Part of a small language model's weights: MLP 256 ReGLU, untied embeddings.
Each number is 200 + 40 x the weight over its row's rms, rounded and kept within 0 to 999. Layers, rows and columns count from 0. The size before them is the row's rms in percent of the matrix's.

# layer 2 MLP up, 256x96, rms 0.137, rows 145-217, columns 0-95
111,215,116,198,132,154,167,171,248,131,241,164,187,202,205,280,114,133,206,165,185,183,216,313,183,223,226,188,235,184,172,228,195,205,227,178,138,238,169,214,210,215,210,222,167,211,190,231,197,177,150,214,212,166,258,212,189,198,247,151,224,219,157,192,141,236,176,172,260,234,165,220,208,280,115,150,221,222,231,179,137,122,143,216,264,251,209,175,261,192,243,201,208,171,227,260,214
093,168,154,161,196,224,219,216,206,200,276,201,196,217,175,219,153,196,236,216,157,233,214,224,206,210,195,222,194,132,178,298,241,234,302,245,75,239,220,228,143,201,209,153,171,240,148,184,206,210,183,233,202,192,215,176,276,226,198,193,211,126,282,148,194,214,271,148,200,220,239,98,248,186,255,167,250,270,234,237,202,197,132,177,229,165,184,199,186,233,195,202,228,195,197,145,209
117,215,273,115,246,170,162,145,232,229,242,260,225,186,153,196,159,192,174,229,193,244,207,242,265,193,173,198,248,237,201,255,255,182,128,211,257,201,278,244,156,219,201,232,149,187,208,202,168,201,162,178,233,228,214,204,139,187,192,147,171,208,234,206,260,239,339,231,283,191,178,142,199,205,197,176,184,213,183,170,147,168,130,243,199,175,272,241,252,160,212,194,206,203,194,144,195
103,212,209,192,184,189,175,231,215,143,221,254,194,241,198,184,160,201,241,135,190,148,219,241,199,190,272,185,117,254,247,161,266,182,292,171,199,193,215,168,223,154,230,192,186,168,234,198,182,149,212,169,212,258,238,249,262,189,163,218,278,246,278,234,227,172,141,175,213,240,173,231,172,225,283,178,167,294,207,167,245,166,115,224,187,207,216,146,221,210,223,131,146,194,218,245,255
091,221,131,186,209,196,258,214,178,270,167,177,273,164,128,243,168,219,276,194,254,153,183,210,221,237,257,226,262,194,148,156,293,214,146,175,266,144,263,215,179,218,138,162,182,210,175,159,193,229,152,92,197,159,178,141,184,175,194,187,152,233,169,227,221,220,211,314,237,195,232,216,189,142,163,214,164,186,222,160,210,221,156,222,203,196,197,131,185,183,220,191,208,164,200,225,164
088,265,205,274,243,233,188,174,164,175,246,233,251,184,224,170,173,152,155,246,183,202,200,167,149,209,218,224,192,232,161,160,118,178,198,192,135,229,187,131,203,176,182,111,235,184,193,155,182,161,241,129,175,254,201,218,144,207,219,150,211,159,270,211,146,121,251,157,247,223,167,194,231,199,245,244,251,185,148,244,165,221,155,156,222,192,155,156,223,176,206,301,152,230,205,267,175
110,102,171,310,231,247,237,140,165,150,173,137,205,168,208,228,201,207,124,221,163,216,253,226,221,203,239,189,196,308,170,211,193,262,142,228,249,156,199,241,235,190,185,202,204,212,181,177,219,234,175,173,224,142,239,194,193,135,113,273,209,263,227,162,149,220,176,232,193,216,175,184,182,185,170,183,206,193,239,215,232,157,208,263,191,148,267,201,136,124,186,194,241,211,198,235,244
102,146,176,222,182,289,207,208,165,205,191,213,202,243,222,169,246,196,208,213,137,229,247,205,184,190,186,197,195,213,195,322,218,217,277,201,168,243,198,259,252,158,238,150,251,287,147,240,194,209,184,254,129,167,194,227,144,234,198,183,203,139,220,175,155,107,183,151,204,163,205,200,261,185,176,224,223,203,258,193,221,256,208,142,138,240,202,227,289,213,171,183,176,203,226,115,172
082,168,194,197,234,197,180,140,228,247,89,285,181,176,203,237,216,160,244,267,234,160,209,220,226,202,252,180,266,211,188,204,271,207,128,198,195,186,298,188,217,232,211,160,111,196,234,182,179,245,177,186,257,204,210,182,232,177,136,155,207,240,178,226,222,217,185,220,192,164,179,180,165,157,236,134,117,228,184,197,159,170,218,222,162,152,206,141,133,159,133,194,191,271,225,258,243
095,201,185,197,193,271,147,223,195,200,164,132,223,176,226,193,215,157,161,211,179,167,174,199,206,267,127,266,139,216,202,243,212,246,232,146,203,148,203,255,186,217,218,261,170,218,221,206,234,189,204,164,189,152,241,147,132,247,205,197,243,160,231,190,218,198,277,145,324,182,166,171,282,277,257,179,219,191,177,237,261,205,225,203,120,155,171,195,207,266,117,180,188,199,200,194,229
104,224,240,274,231,253,197,196,181,175,137,221,189,259,229,142,219,225,234,215,212,170,279,129,177,246,159,150,265,180,195,259,258,184,166,204,147,156,199,205,265,153,188,213,207,214,184,194,171,183,204,271,225,282,197,122,221,172,228,208,240,252,206,275,198,242,173,246,201,182,204,211,253,244,164,236,233,242,251,234,236,205,222,196,101,187,182,184,191,190,313,187,270,216,182,172,212
096,129,136,155,178,218,175,244,224,259,193,242,306,209,201,173,132,213,138,186,185,190,143,166,214,194,304,219,162,168,142,225,179,205,225,224,163,139,158,190,184,243,239,198,126,226,211,235,254,221,224,169,173,239,253,213,302,282,184,199,191,230,133,228,227,195,190,153,162,252,216,220,177,150,269,212,172,254,215,212,208,188,173,200,223,202,176,142,185,193,157,229,186,250,217,231,136
078,143,224,244,248,122,267,235,187,189,137,248,231,176,195,260,191,189,185,142,207,119,210,181,186,153,197,224,166,185,180,223,142,232,185,255,168,178,276,166,226,128,174,179,220,167,168,193,186,225,211,298,199,242,159,167,309,161,177,223,200,136,199,198,165,227,235,228,204,225,195,221,168,194,214,168,167,224,209,188,224,164,147,281,159,155,222,206,121,203,203,162,295,182,135,174,189
105,254,243,205,217,195,204,228,191,352,204,167,257,246,170,187,181,137,125,147,269,187,248,149,185,190,232,150,178,159,207,223,187,189,216,212,192,225,271,165,123,196,169,255,163,173,238,222,234,176,225,224,190,269,219,207,237,193,125,167,242,233,174,202,207,219,193,175,167,221,111,218,223,181,211,141,184,211,244,153,273,200,286,191,158,203,162,172,234,189,243,187,163,249,169,167,223
101,201,238,217,158,163,252,172,188,215,175,210,127,145,191,214,192,171,193,220,161,185,258,191,192,142,294,158,233,189,217,168,282,142,215,179,185,164,234,230,162,231,183,201,203,168,198,232,219,212,154,209,262,192,225,198,357,249,264,210,259,205,188,230,272,285,151,181,192,173,252,227,182,227,123,166,150,214,185,230,133,156,191,176,183,227,189,203,180,145,182,171,253,218,183,254,188
112,206,184,186,172,233,136,266,156,234,163,245,163,220,232,219,237,235,276,189,202,168,230,180,140,250,174,164,198,134,263,236,212,220,194,195,244,218,240,199,252,195,248,217,222,252,101,152,180,174,185,231,174,192,280,265,185,255,235,212,274,233,183,133,294,209,193,206,161,184,208,204,248,150,242,131,224,142,215,182,217,205,165,164,185,247,156,222,200,218,194,182,269,201,206,294,161
085,169,192,234,209,162,238,238,180,214,209,212,200,204,158,264,174,218,235,192,208,242,216,250,204,194,230,227,199,221,206,139,142,108,162,262,257,141,265,237,167,212,133,195,212,185,292,184,160,222,216,212,194,244,145,294,298,243,195,178,174,247,133,154,212,207,188,267,203,156,154,197,122,216,197,230,156,244,146,213,155,204,184,215,259,173,246,137,127,181,199,209,199,237,177,243,199
116,221,197,158,252,239,165,225,176,237,213,215,194,160,216,275,247,214,185,213,258,261,209,217,210,243,198,187,189,250,216,208,286,227,149,187,157,208,218,189,238,225,237,223,175,178,236,264,135,206,200,174,220,214,286,159,163,221,152,171,174,236,237,180,221,214,229,150,205,252,196,62,205,163,225,174,185,193,287,209,266,138,166,172,205,115,186,170,216,195,110,181,200,190,207,256,279
104,237,208,160,291,213,248,215,153,249,198,256,223,228,189,218,212,191,214,213,196,252,263,134,243,209,224,194,277,176,260,218,250,200,185,160,221,226,236,240,243,210,275,270,171,243,185,152,121,235,113,133,148,253,208,174,200,206,203,187,203,253,205,213,212,241,213,278,142,238,218,211,211,218,287,177,186,180,243,260,207,230,188,264,210,274,232,166,203,166,202,180,224,250,235,150,161
107,188,177,218,143,224,219,242,145,273,227,179,178,200,160,204,206,185,162,202,227,141,213,261,197,154,205,187,264,240,185,179,198,206,112,232,286,122,233,217,167,201,235,221,150,181,172,188,211,179,231,174,196,164,253,178,244,243,152,209,291,222,147,149,190,244,249,195,150,196,177,243,141,209,225,93,202,204,215,185,146,203,138,218,263,268,226,211,154,137,185,211,178,251,254,256,240
113,137,187,224,210,228,200,229,141,229,233,182,212,196,245,182,203,174,253,231,231,215,173,168,225,217,274,193,232,158,206,169,196,197,144,217,177,197,133,176,158,189,193,335,192,221,222,204,220,258,224,241,123,206,186,165,173,197,232,170,211,190,127,230,199,216,180,213,294,142,190,193,241,211,229,219,205,152,253,336,176,263,305,255,187,259,192,164,170,172,171,219,210,206,191,215,159
093,202,208,235,299,179,238,110,209,204,208,229,194,246,219,174,145,242,165,212,203,169,189,188,203,248,189,150,201,242,187,183,208,147,216,204,258,137,202,196,154,159,161,239,168,180,227,209,169,218,257,198,237,236,221,226,295,166,151,246,244,208,239,244,207,226,263,190,175,140,202,137,125,232,251,238,180,199,135,169,245,160,182,158,158,312,223,205,222,195,204,187,138,200,255,225,289
104,203,179,190,186,139,152,205,224,126,182,231,155,195,239,122,227,173,145,198,212,209,161,246,152,204,127,229,210,195,178,245,227,214,252,153,111,224,161,142,194,252,244,269,252,214,228,184,205,189,194,197,209,231,244,181,137,284,166,145,154,167,236,204,196,222,217,104,200,212,219,238,242,177,217,168,251,136,176,214,166,222,207,165,291,247,176,170,239,226,201,206,230,193,218,255,300
108,172,230,204,203,166,166,97,234,226,249,141,154,181,190,260,176,145,198,256,194,163,198,219,304,198,253,236,202,241,204,138,207,171,123,236,241,128,225,216,96,234,198,191,169,149,253,127,202,250,225,236,203,159,158,150,208,193,227,159,182,233,188,169,197,263,197,282,173,202,223,195,193,127,201,218,213,208,134,164,130,139,182,235,208,164,179,209,187,153,208,207,197,225,211,220,243
077,215,170,188,245,201,170,219,232,147,137,245,140,273,201,102,202,199,181,204,156,237,227,183,222,186,233,254,124,184,234,211,307,190,177,117,189,263,208,147,171,186,261,171,265,147,216,206,182,205,267,208,207,234,176,212,181,190,184,194,162,260,183,226,219,239,247,252,159,171,190,211,230,135,208,208,145,281,178,204,135,238,171,252,115,174,186,260,227,199,181,237,187,210,215,161,166
085,163,181,205,182,164,166,195,201,147,159,198,216,192,220,166,269,162,250,158,184,183,188,174,180,214,143,181,143,178,245,154,232,188,232,175,172,210,164,192,257,208,285,288,221,292,202,187,194,179,264,222,166,289,184,235,178,160,224,219,218,249,177,222,175,222,227,171,239,205,238,242,356,257,189,197,226,155,228,192,197,231,241,169,217,214,196,180,263,248,275,214,246,195,270,161,212
091,182,177,173,191,195,201,211,186,196,169,181,233,161,216,230,248,201,163,154,200,270,236,175,206,240,141,231,175,162,260,229,204,221,177,195,165,195,257,302,261,258,190,206,201,208,160,191,195,178,82,210,170,148,148,168,132,200,159,153,197,215,250,220,179,152,271,187,306,189,205,146,179,258,150,222,135,218,197,251,256,158,251,170,247,175,163,200,139,148,237,216,255,150,221,212,187
093,172,224,148,146,249,222,142,176,252,163,153,195,215,226,214,162,224,241,124,211,172,221,145,220,232,165,199,148,168,273,273,235,217,269,146,224,201,231,206,269,143,212,190,209,209,282,225,208,209,157,172,187,132,226,151,172,221,189,232,169,129,138,295,222,220,146,128,215,210,214,149,222,191,207,156,177,98,160,172,228,140,224,249,198,186,201,195,244,244,233,177,228,212,192,212,231
099,184,230,203,197,205,243,216,97,225,118,194,179,223,180,248,240,235,203,122,213,237,149,165,251,203,223,239,213,161,186,201,268,228,196,149,226,220,297,223,201,195,133,219,186,218,224,131,201,241,190,197,199,179,205,249,214,125,152,243,232,103,160,170,177,178,237,228,249,169,196,197,207,192,245,188,140,158,223,150,206,154,282,214,200,167,210,249,214,242,145,143,171,206,135,118,206
091,241,290,169,186,214,248,184,287,211,141,176,233,127,185,239,218,191,167,194,88,210,212,207,227,227,215,250,230,179,193,250,173,77,259,142,198,164,176,191,189,236,231,204,188,158,163,206,177,176,185,163,193,198,204,169,163,252,201,185,275,182,217,164,170,231,240,200,233,174,258,149,144,258,246,235,222,199,225,217,214,161,115,177,223,214,179,152,224,229,116,256,215,229,241,235,228
100,194,168,160,234,211,71,195,249,229,138,121,249,171,173,170,152,207,202,202,225,224,187,181,196,211,241,182,223,220,184,190,194,159,169,204,147,146,209,164,259,186,255,147,163,181,161,200,222,255,195,121,220,276,195,233,144,187,240,175,218,157,210,118,186,110,211,215,176,284,264,240,247,236,168,238,230,238,223,220,221,244,159,172,230,204,165,181,159,143,208,272,242,194,204,248,221
090,182,209,147,169,214,243,159,141,276,208,213,111,171,203,215,180,191,299,204,224,188,254,153,191,236,246,164,173,197,209,237,235,180,238,276,147,176,159,169,218,228,233,215,209,196,237,197,244,207,215,182,183,175,181,241,233,189,176,191,283,196,204,289,171,216,123,131,131,197,199,209,234,249,247,265,222,208,214,217,183,193,199,278,260,112,195,200,159,181,211,145,211,200,293,241,246
097,207,224,198,220,208,221,154,198,197,244,134,263,163,185,141,136,125,215,216,282,235,245,171,234,223,267,175,189,250,172,164,210,180,146,81,233,165,199,247,165,172,186,196,237,73,235,200,215,162,246,238,246,220,160,198,190,90,231,244,152,218,184,198,172,209,253,176,216,259,188,187,179,153,143,241,181,223,248,155,264,194,162,200,174,197,185,229,236,207,202,168,186,209,214,212,204
098,221,219,177,179,170,122,217,275,184,195,257,205,210,239,207,181,186,99,227,126,265,179,204,177,164,177,166,157,120,213,229,174,214,267,159,203,238,206,214,192,182,166,157,214,247,122,210,222,151,239,137,223,186,220,249,238,200,191,196,199,169,268,227,179,152,176,200,275,230,203,225,240,272,113,250,218,156,205,134,207,262,279,209,248,188,171,240,255,235,256,221,206,166,177,213,213
090,177,218,210,228,228,255,179,205,204,183,179,214,150,250,205,230,241,258,165,219,148,198,175,154,168,162,201,230,241,159,191,192,203,252,251,99,178,142,141,160,214,230,156,243,186,237,169,245,215,170,243,235,127,202,181,201,201,262,168,184,190,152,154,265,252,124,177,198,213,256,228,185,194,170,274,236,212,192,244,177,191,161,172,194,220,196,226,254,241,272,277,201,135,193,70,200
109,156,188,269,237,224,201,178,203,221,132,209,142,159,147,199,240,159,183,205,235,165,216,197,175,141,251,153,186,251,157,169,245,232,160,196,159,194,313,152,154,245,201,193,116,264,211,234,212,242,186,203,213,251,220,238,215,167,169,184,205,220,204,148,195,198,190,232,214,191,159,195,147,155,227,122,151,206,205,110,172,146,241,266,161,213,277,188,131,263,244,231,183,192,252,232,237
100,120,197,170,162,187,169,140,171,189,222,214,241,247,245,136,222,172,213,255,203,197,211,155,172,203,212,171,196,215,184,208,114,181,272,195,183,205,203,146,222,194,186,169,185,277,147,186,176,211,287,226,199,259,200,234,234,278,228,221,156,236,201,208,213,125,193,174,278,111,219,191,256,275,232,194,230,241,135,191,248,215,209,168,234,311,199,122,199,246,191,181,171,179,200,243,224
115,181,248,230,263,190,207,104,202,217,235,156,239,228,222,251,199,192,189,226,250,204,219,175,238,210,265,213,205,202,209,201,275,199,217,133,297,197,244,194,167,195,172,243,260,158,280,184,202,232,235,222,235,218,211,158,253,215,177,203,173,226,125,212,262,302,202,210,256,263,198,160,165,136,249,179,210,258,143,250,191,135,209,215,189,211,198,206,164,173,222,218,263,209,158,261,275
071,109,184,184,179,257,217,197,199,247,145,238,219,207,244,210,235,195,194,128,194,221,204,252,173,147,235,153,188,157,229,179,189,217,226,253,285,171,224,146,170,205,202,208,208,154,173,146,230,239,207,189,210,180,184,186,166,177,175,221,183,129,263,112,265,166,193,296,191,232,200,155,234,268,130,247,227,153,149,136,194,149,214,211,165,186,222,187,216,221,217,209,94,234,190,130,245
097,214,168,203,190,140,235,166,220,289,201,178,238,258,218,226,206,236,204,248,232,256,254,217,256,184,257,154,238,221,187,128,206,179,142,164,187,183,262,205,94,179,182,234,140,188,224,125,184,246,203,172,221,210,159,223,228,186,263,203,189,254,161,163,215,240,153,225,142,196,120,161,119,158,154,216,160,164,200,231,187,162,185,215,258,214,214,269,214,167,242,135,206,234,200,138,240
082,199,217,268,159,147,176,152,224,238,164,155,214,192,200,187,153,209,105,200,173,189,212,235,182,202,218,200,119,165,203,174,195,151,142,156,203,222,123,264,181,196,207,206,217,228,246,174,213,215,290,256,173,245,176,250,237,202,168,180,210,220,157,230,128,159,256,172,224,227,157,187,338,210,129,276,199,216,182,180,223,205,169,171,229,244,193,209,170,198,189,181,194,198,127,109,167
111,214,134,182,234,229,159,171,144,198,212,179,230,169,211,232,165,273,222,189,150,150,82,223,201,241,227,198,232,183,168,198,161,273,230,117,183,196,220,236,278,233,167,200,222,230,246,195,217,233,131,165,165,182,183,246,171,174,158,224,173,153,180,222,213,189,240,167,252,159,145,198,200,188,163,187,122,242,269,160,221,159,193,187,153,116,169,189,301,236,212,196,174,145,222,142,174
108,219,265,229,175,180,238,213,208,221,150,207,146,163,176,249,242,190,110,231,145,288,193,225,183,190,171,176,192,205,163,186,251,176,260,172,202,286,276,201,211,241,166,238,227,157,151,214,163,135,181,186,217,191,231,292,228,223,226,221,238,204,214,135,179,131,249,189,203,222,183,218,165,214,192,173,225,243,212,248,218,136,216,171,256,215,200,148,193,160,108,89,167,240,212,160,173
079,214,201,217,168,199,161,168,218,211,189,208,179,187,243,179,209,147,249,249,223,216,161,212,155,206,163,166,199,220,166,158,137,159,220,135,239,216,148,244,253,122,244,163,164,152,235,202,208,174,164,134,278,139,129,194,90,186,197,155,259,192,217,239,215,310,180,235,125,191,209,187,149,117,191,179,269,250,256,184,186,183,205,219,228,173,184,219,206,135,206,165,240,240,196,189,167
105,199,207,201,183,172,197,198,205,145,216,129,239,219,232,158,158,260,287,240,186,228,215,217,244,215,165,167,202,221,268,177,113,164,255,222,244,239,132,210,119,193,131,219,218,190,236,237,223,207,156,239,134,236,196,218,240,171,254,188,163,277,132,177,155,198,208,238,162,181,174,261,222,210,222,189,206,246,145,227,151,240,225,191,154,258,184,152,137,156,224,196,253,232,229,115,157
079,167,117,244,162,194,175,196,242,217,244,137,197,214,193,154,134,179,161,162,173,150,189,285,166,221,228,218,235,237,160,208,185,189,142,192,179,221,243,244,151,210,208,175,221,125,263,224,177,170,173,103,225,240,242,236,215,193,171,140,110,187,212,214,130,160,209,166,143,271,240,253,139,205,244,131,239,202,236,232,185,223,208,199,222,245,245,164,193,161,219,198,230,124,188,248,166
131,206,172,135,188,223,156,123,216,136,210,193,165,212,219,169,214,208,233,210,204,199,192,145,197,291,116,141,187,184,184,110,165,154,153,225,246,279,157,191,244,165,261,139,219,186,158,245,169,203,164,203,175,224,269,207,121,167,238,213,218,203,199,182,166,109,195,183,193,217,163,202,227,126,141,252,237,191,217,185,209,156,243,190,168,229,226,174,210,179,154,269,225,159,163,134,143
103,151,211,218,250,163,183,207,230,209,243,164,246,207,217,216,189,168,167,232,160,203,235,194,236,154,204,290,243,257,192,135,124,247,150,164,270,253,214,250,162,227,185,225,227,178,239,176,189,232,176,257,296,282,117,185,170,154,248,205,196,186,209,173,198,188,204,257,104,174,235,153,161,121,178,203,199,225,167,194,210,211,214,234,209,231,250,279,152,191,244,191,183,194,219,269,155
103,223,137,197,171,151,184,169,232,104,266,217,191,198,159,227,182,197,191,223,231,110,156,140,210,160,242,199,234,218,219,218,175,201,125,187,212,150,219,207,227,243,104,154,139,207,166,205,151,196,170,201,154,204,193,196,54,225,282,211,209,168,199,225,214,160,206,248,259,225,212,208,244,185,198,199,178,206,169,151,185,217,194,242,219,114,192,185,227,181,229,225,174,202,253,267,123
102,230,229,125,166,163,199,218,152,152,258,222,222,225,225,231,212,162,195,182,215,227,182,287,216,193,194,161,206,221,148,185,189,209,260,317,124,235,223,195,186,252,173,217,171,277,239,204,228,182,182,211,152,212,176,186,173,316,178,208,195,234,149,264,206,155,220,217,238,223,230,219,233,163,217,239,216,211,125,139,214,286,163,214,201,220,194,213,198,217,227,263,135,245,300,172,194
086,187,189,182,246,215,192,198,165,213,125,209,241,234,269,108,166,184,253,177,141,176,139,190,175,176,213,186,184,156,203,272,95,214,212,171,264,141,183,271,150,186,186,160,137,188,155,163,236,189,267,234,138,193,182,214,176,194,165,183,179,166,164,183,180,206,184,245,250,193,231,253,219,210,191,264,292,204,181,198,142,192,201,220,225,222,172,188,232,94,292,197,221,191,179,172,167
112,263,206,201,255,223,189,218,217,164,170,226,179,216,173,226,184,204,177,253,177,229,142,188,262,247,108,213,217,212,96,245,208,183,226,182,300,148,217,222,150,239,185,233,163,206,168,216,186,261,142,188,188,215,218,179,162,162,192,205,192,137,230,274,140,167,266,226,245,272,175,173,220,198,256,195,193,219,207,191,112,200,118,231,220,158,147,140,221,170,191,193,209,190,301,231,219
087,201,149,163,231,255,159,236,203,170,216,240,182,206,215,138,204,229,190,137,208,230,177,218,187,265,214,184,240,150,169,189,293,230,208,220,199,178,199,152,247,239,222,163,207,238,117,212,223,162,115,203,164,154,242,197,145,221,178,161,170,111,239,210,182,138,199,150,199,270,227,212,256,273,201,144,264,99,180,254,235,198,164,136,186,196,236,217,287,173,242,201,204,187,219,190,173
101,148,180,289,155,221,163,182,269,171,236,171,111,159,223,156,176,246,183,103,218,100,184,213,189,167,130,223,188,301,204,216,222,165,224,163,203,181,202,184,227,261,211,147,216,221,150,177,206,207,239,268,203,204,163,198,217,340,163,231,199,218,207,156,232,206,185,186,231,178,130,189,242,199,194,205,169,256,224,187,164,185,201,208,267,241,178,185,211,152,199,169,171,163,207,214,240
070,197,204,266,197,135,208,187,148,245,158,252,185,229,160,237,307,146,231,240,196,156,195,174,165,227,205,174,179,201,176,195,230,245,184,130,153,198,208,213,257,179,256,152,210,133,190,206,190,173,150,213,153,185,220,200,181,135,174,205,225,216,128,272,205,216,167,163,173,189,243,236,189,269,219,157,186,160,245,238,251,162,104,103,181,224,252,235,153,268,170,166,231,165,210,187,148
114,224,208,265,189,267,214,188,197,192,195,180,155,182,215,166,285,214,246,361,256,204,173,167,213,249,214,197,237,181,231,234,136,206,190,147,127,160,237,151,174,171,275,299,208,136,213,151,217,190,139,170,256,169,204,224,239,220,178,229,190,135,164,184,188,150,196,199,243,136,220,199,227,256,206,181,211,180,219,209,180,233,182,209,203,219,197,225,118,237,172,163,239,237,196,167,226
094,175,242,232,222,185,164,282,203,137,154,226,202,174,217,208,253,199,233,259,247,176,211,234,212,207,241,209,205,251,188,137,209,257,188,197,199,182,281,182,182,233,199,207,170,209,222,207,268,205,237,205,208,140,205,179,194,134,315,229,210,328,195,201,229,255,212,207,172,203,183,149,120,191,203,158,159,206,166,203,264,156,209,238,159,225,215,209,132,141,194,101,173,151,210,226,261
113,188,244,199,212,252,273,188,204,155,129,230,228,221,233,210,206,110,162,214,217,204,246,167,203,206,258,217,227,72,153,201,227,172,214,122,127,234,256,196,210,117,154,207,237,210,189,230,171,180,281,246,177,149,216,229,223,232,259,268,247,212,231,200,203,201,238,157,169,159,217,142,230,217,203,177,234,221,227,182,309,156,206,195,178,232,172,242,190,255,224,217,184,185,153,215,238
114,238,244,222,185,169,201,242,273,203,177,165,206,191,200,206,179,159,178,178,178,276,130,192,236,214,189,225,192,179,261,232,197,182,209,158,192,165,217,316,193,203,244,248,147,100,225,204,154,161,235,190,206,164,189,192,266,200,249,239,218,255,171,162,200,226,233,150,157,224,287,96,163,248,216,198,143,224,160,244,200,207,175,231,269,174,201,201,192,194,148,114,182,220,204,238,282
112,217,122,194,171,181,239,140,208,194,198,173,213,212,182,173,202,193,159,187,107,236,167,186,189,189,200,230,144,163,213,199,162,236,211,222,131,228,217,211,197,192,229,133,224,224,174,225,188,188,184,183,211,196,174,180,124,234,249,177,201,138,216,208,205,220,177,236,198,205,183,209,241,159,108,186,270,189,222,164,218,279,191,184,217,166,185,221,226,209,186,279,168,178,110,104,27
123,245,174,186,131,252,149,253,193,166,200,224,239,175,198,185,186,161,226,216,187,156,136,198,164,235,172,171,202,113,174,201,115,175,343,234,209,227,166,121,226,222,176,231,206,227,178,231,270,208,198,242,138,258,201,195,176,235,191,258,190,174,198,253,229,118,208,196,171,270,226,261,226,174,244,235,241,196,145,177,188,275,174,146,222,226,182,142,188,220,159,242,230,198,211,218,181
109,184,209,190,248,197,191,191,215,172,251,208,269,203,154,173,240,248,219,184,196,211,56,262,238,234,234,151,235,178,270,95,183,201,160,172,200,192,244,214,169,216,169,172,205,244,193,222,132,211,226,240,117,240,177,196,174,164,155,192,148,152,225,223,216,154,199,203,253,203,152,133,216,217,170,195,218,135,172,133,174,226,184,198,154,235,172,190,180,130,186,261,113,194,204,161,154
115,164,221,219,211,226,245,153,249,166,191,213,193,146,206,142,231,267,131,198,192,144,157,177,225,227,288,156,230,281,211,234,198,150,185,165,198,202,232,237,202,219,121,263,143,262,207,214,196,219,206,204,140,190,228,172,189,225,158,235,150,194,167,221,176,170,200,205,250,216,218,143,246,254,254,185,200,177,246,239,243,147,295,225,151,259,213,146,179,212,237,175,142,219,182,256,297
093,238,204,180,199,272,205,217,198,150,185,102,103,200,173,208,253,151,210,197,235,210,179,220,161,184,285,188,196,244,228,196,215,140,154,229,162,193,215,192,198,253,209,165,236,148,245,263,174,153,238,198,253,194,243,164,213,204,152,204,164,254,213,156,192,147,124,156,142,211,210,194,250,122,219,195,211,239,200,99,232,217,219,235,129,193,239,155,224,224,177,196,269,158,241,277,199
128,168,196,222,224,203,186,183,247,211,252,146,235,205,253,237,205,224,128,210,175,189,115,186,288,197,199,160,139,182,198,213,188,173,189,249,186,226,215,183,138,207,187,236,185,218,223,204,198,264,240,241,146,184,190,171,223,186,241,187,141,261,125,261,204,213,174,198,241,205,162,98,225,145,206,159,169,216,154,258,211,117,253,233,226,112,190,226,187,268,114,178,178,162,177,273,236
089,222,187,188,194,215,186,188,181,199,206,261,274,209,167,271,248,139,209,185,180,152,208,158,221,201,143,216,138,184,212,169,102,262,155,165,207,147,233,206,254,177,241,221,176,191,218,257,124,239,278,178,170,235,186,194,190,211,213,210,205,137,217,259,243,251,275,264,261,200,156,136,166,197,226,249,170,236,202,231,166,216,181,290,203,188,196,202,181,285,164,173,132,165,150,217,160
108,208,139,146,197,146,187,181,229,145,272,255,178,200,147,121,119,151,151,137,156,185,163,195,165,206,130,203,197,184,197,175,216,176,251,178,205,233,137,192,232,207,175,156,229,171,151,153,235,210,255,207,191,192,207,171,189,293,223,159,277,199,261,232,184,194,241,233,172,170,197,185,194,207,151,296,274,141,196,196,225,259,140,171,172,256,190,209,222,207,219,244,170,203,125,195,154
109,201,195,137,189,199,121,240,210,221,209,176,230,198,228,195,164,157,175,192,91,200,197,282,212,245,145,228,223,174,203,264,241,183,328,180,123,139,126,240,173,159,247,115,150,159,181,216,175,151,187,250,212,180,231,157,236,211,190,210,227,165,202,151,179,168,231,105,251,247,267,163,220,174,183,139,215,166,187,215,207,206,210,181,213,207,207,218,199,187,223,177,191,138,219,157,182
110,229,170,149,153,258,172,213,155,246,166,188,251,225,186,266,206,179,130,166,206,265,181,195,179,178,145,151,226,233,154,247,341,271,211,208,223,203,225,246,256,229,151,214,164,241,219,218,204,205,251,250,165,190,313,208,207,167,241,203,202,242,194,250,248,175,136,175,222,257,240,221,185,209,225,245,188,171,248,228,223,185,189,216,261,184,167,167,227,194,232,136,194,196,261,139,204
090,170,220,175,142,121,227,223,182,221,152,199,160,192,196,132,177,252,190,206,143,218,219,207,187,148,282,149,159,231,265,217,273,196,129,214,210,206,215,193,198,222,250,160,212,140,145,211,174,162,227,108,244,199,206,229,150,204,195,278,238,307,206,155,188,186,123,220,175,134,199,183,198,235,166,251,144,196,170,165,233,236,221,224,147,149,216,186,173,204,182,126,137,238,197,219,174
088,179,165,168,115,112,143,270,215,213,248,149,274,186,124,203,138,139,128,203,198,181,170,213,243,196,305,221,192,211,192,169,225,213,175,242,230,160,221,203,220,204,212,193,145,197,258,250,210,168,281,152,220,212,218,181,250,175,228,206,272,243,172,177,193,207,184,155,191,228,157,207,192,94,150,187,149,280,195,160,239,187,218,192,234,241,195,174,188,177,238,210,178,163,176,245,235
077,249,242,222,163,181,230,216,163,178,205,219,181,214,180,213,232,96,208,178,210,180,220,243,207,228,178,198,189,208,197,192,264,189,208,181,148,205,234,216,221,117,309,184,234,233,185,204,189,146,196,214,187,158,223,263,174,242,256,166,215,126,207,195,214,236,293,139,224,125,263,188,263,273,141,117,181,218,279,256,179,216,166,180,216,152,156,246,225,151,202,165,274,190,184,191,204
122,84,199,162,275,231,162,246,231,200,240,214,209,185,194,176,115,262,149,236,152,200,199,181,229,170,201,246,216,185,234,157,156,238,124,233,204,127,158,290,155,268,151,262,174,203,210,206,208,261,249,208,188,233,176,229,176,218,262,188,168,254,275,155,161,173,206,208,173,133,162,178,227,145,189,202,195,229,193,269,181,227,171,241,219,146,180,161,178,187,143,198,170,184,185,150,199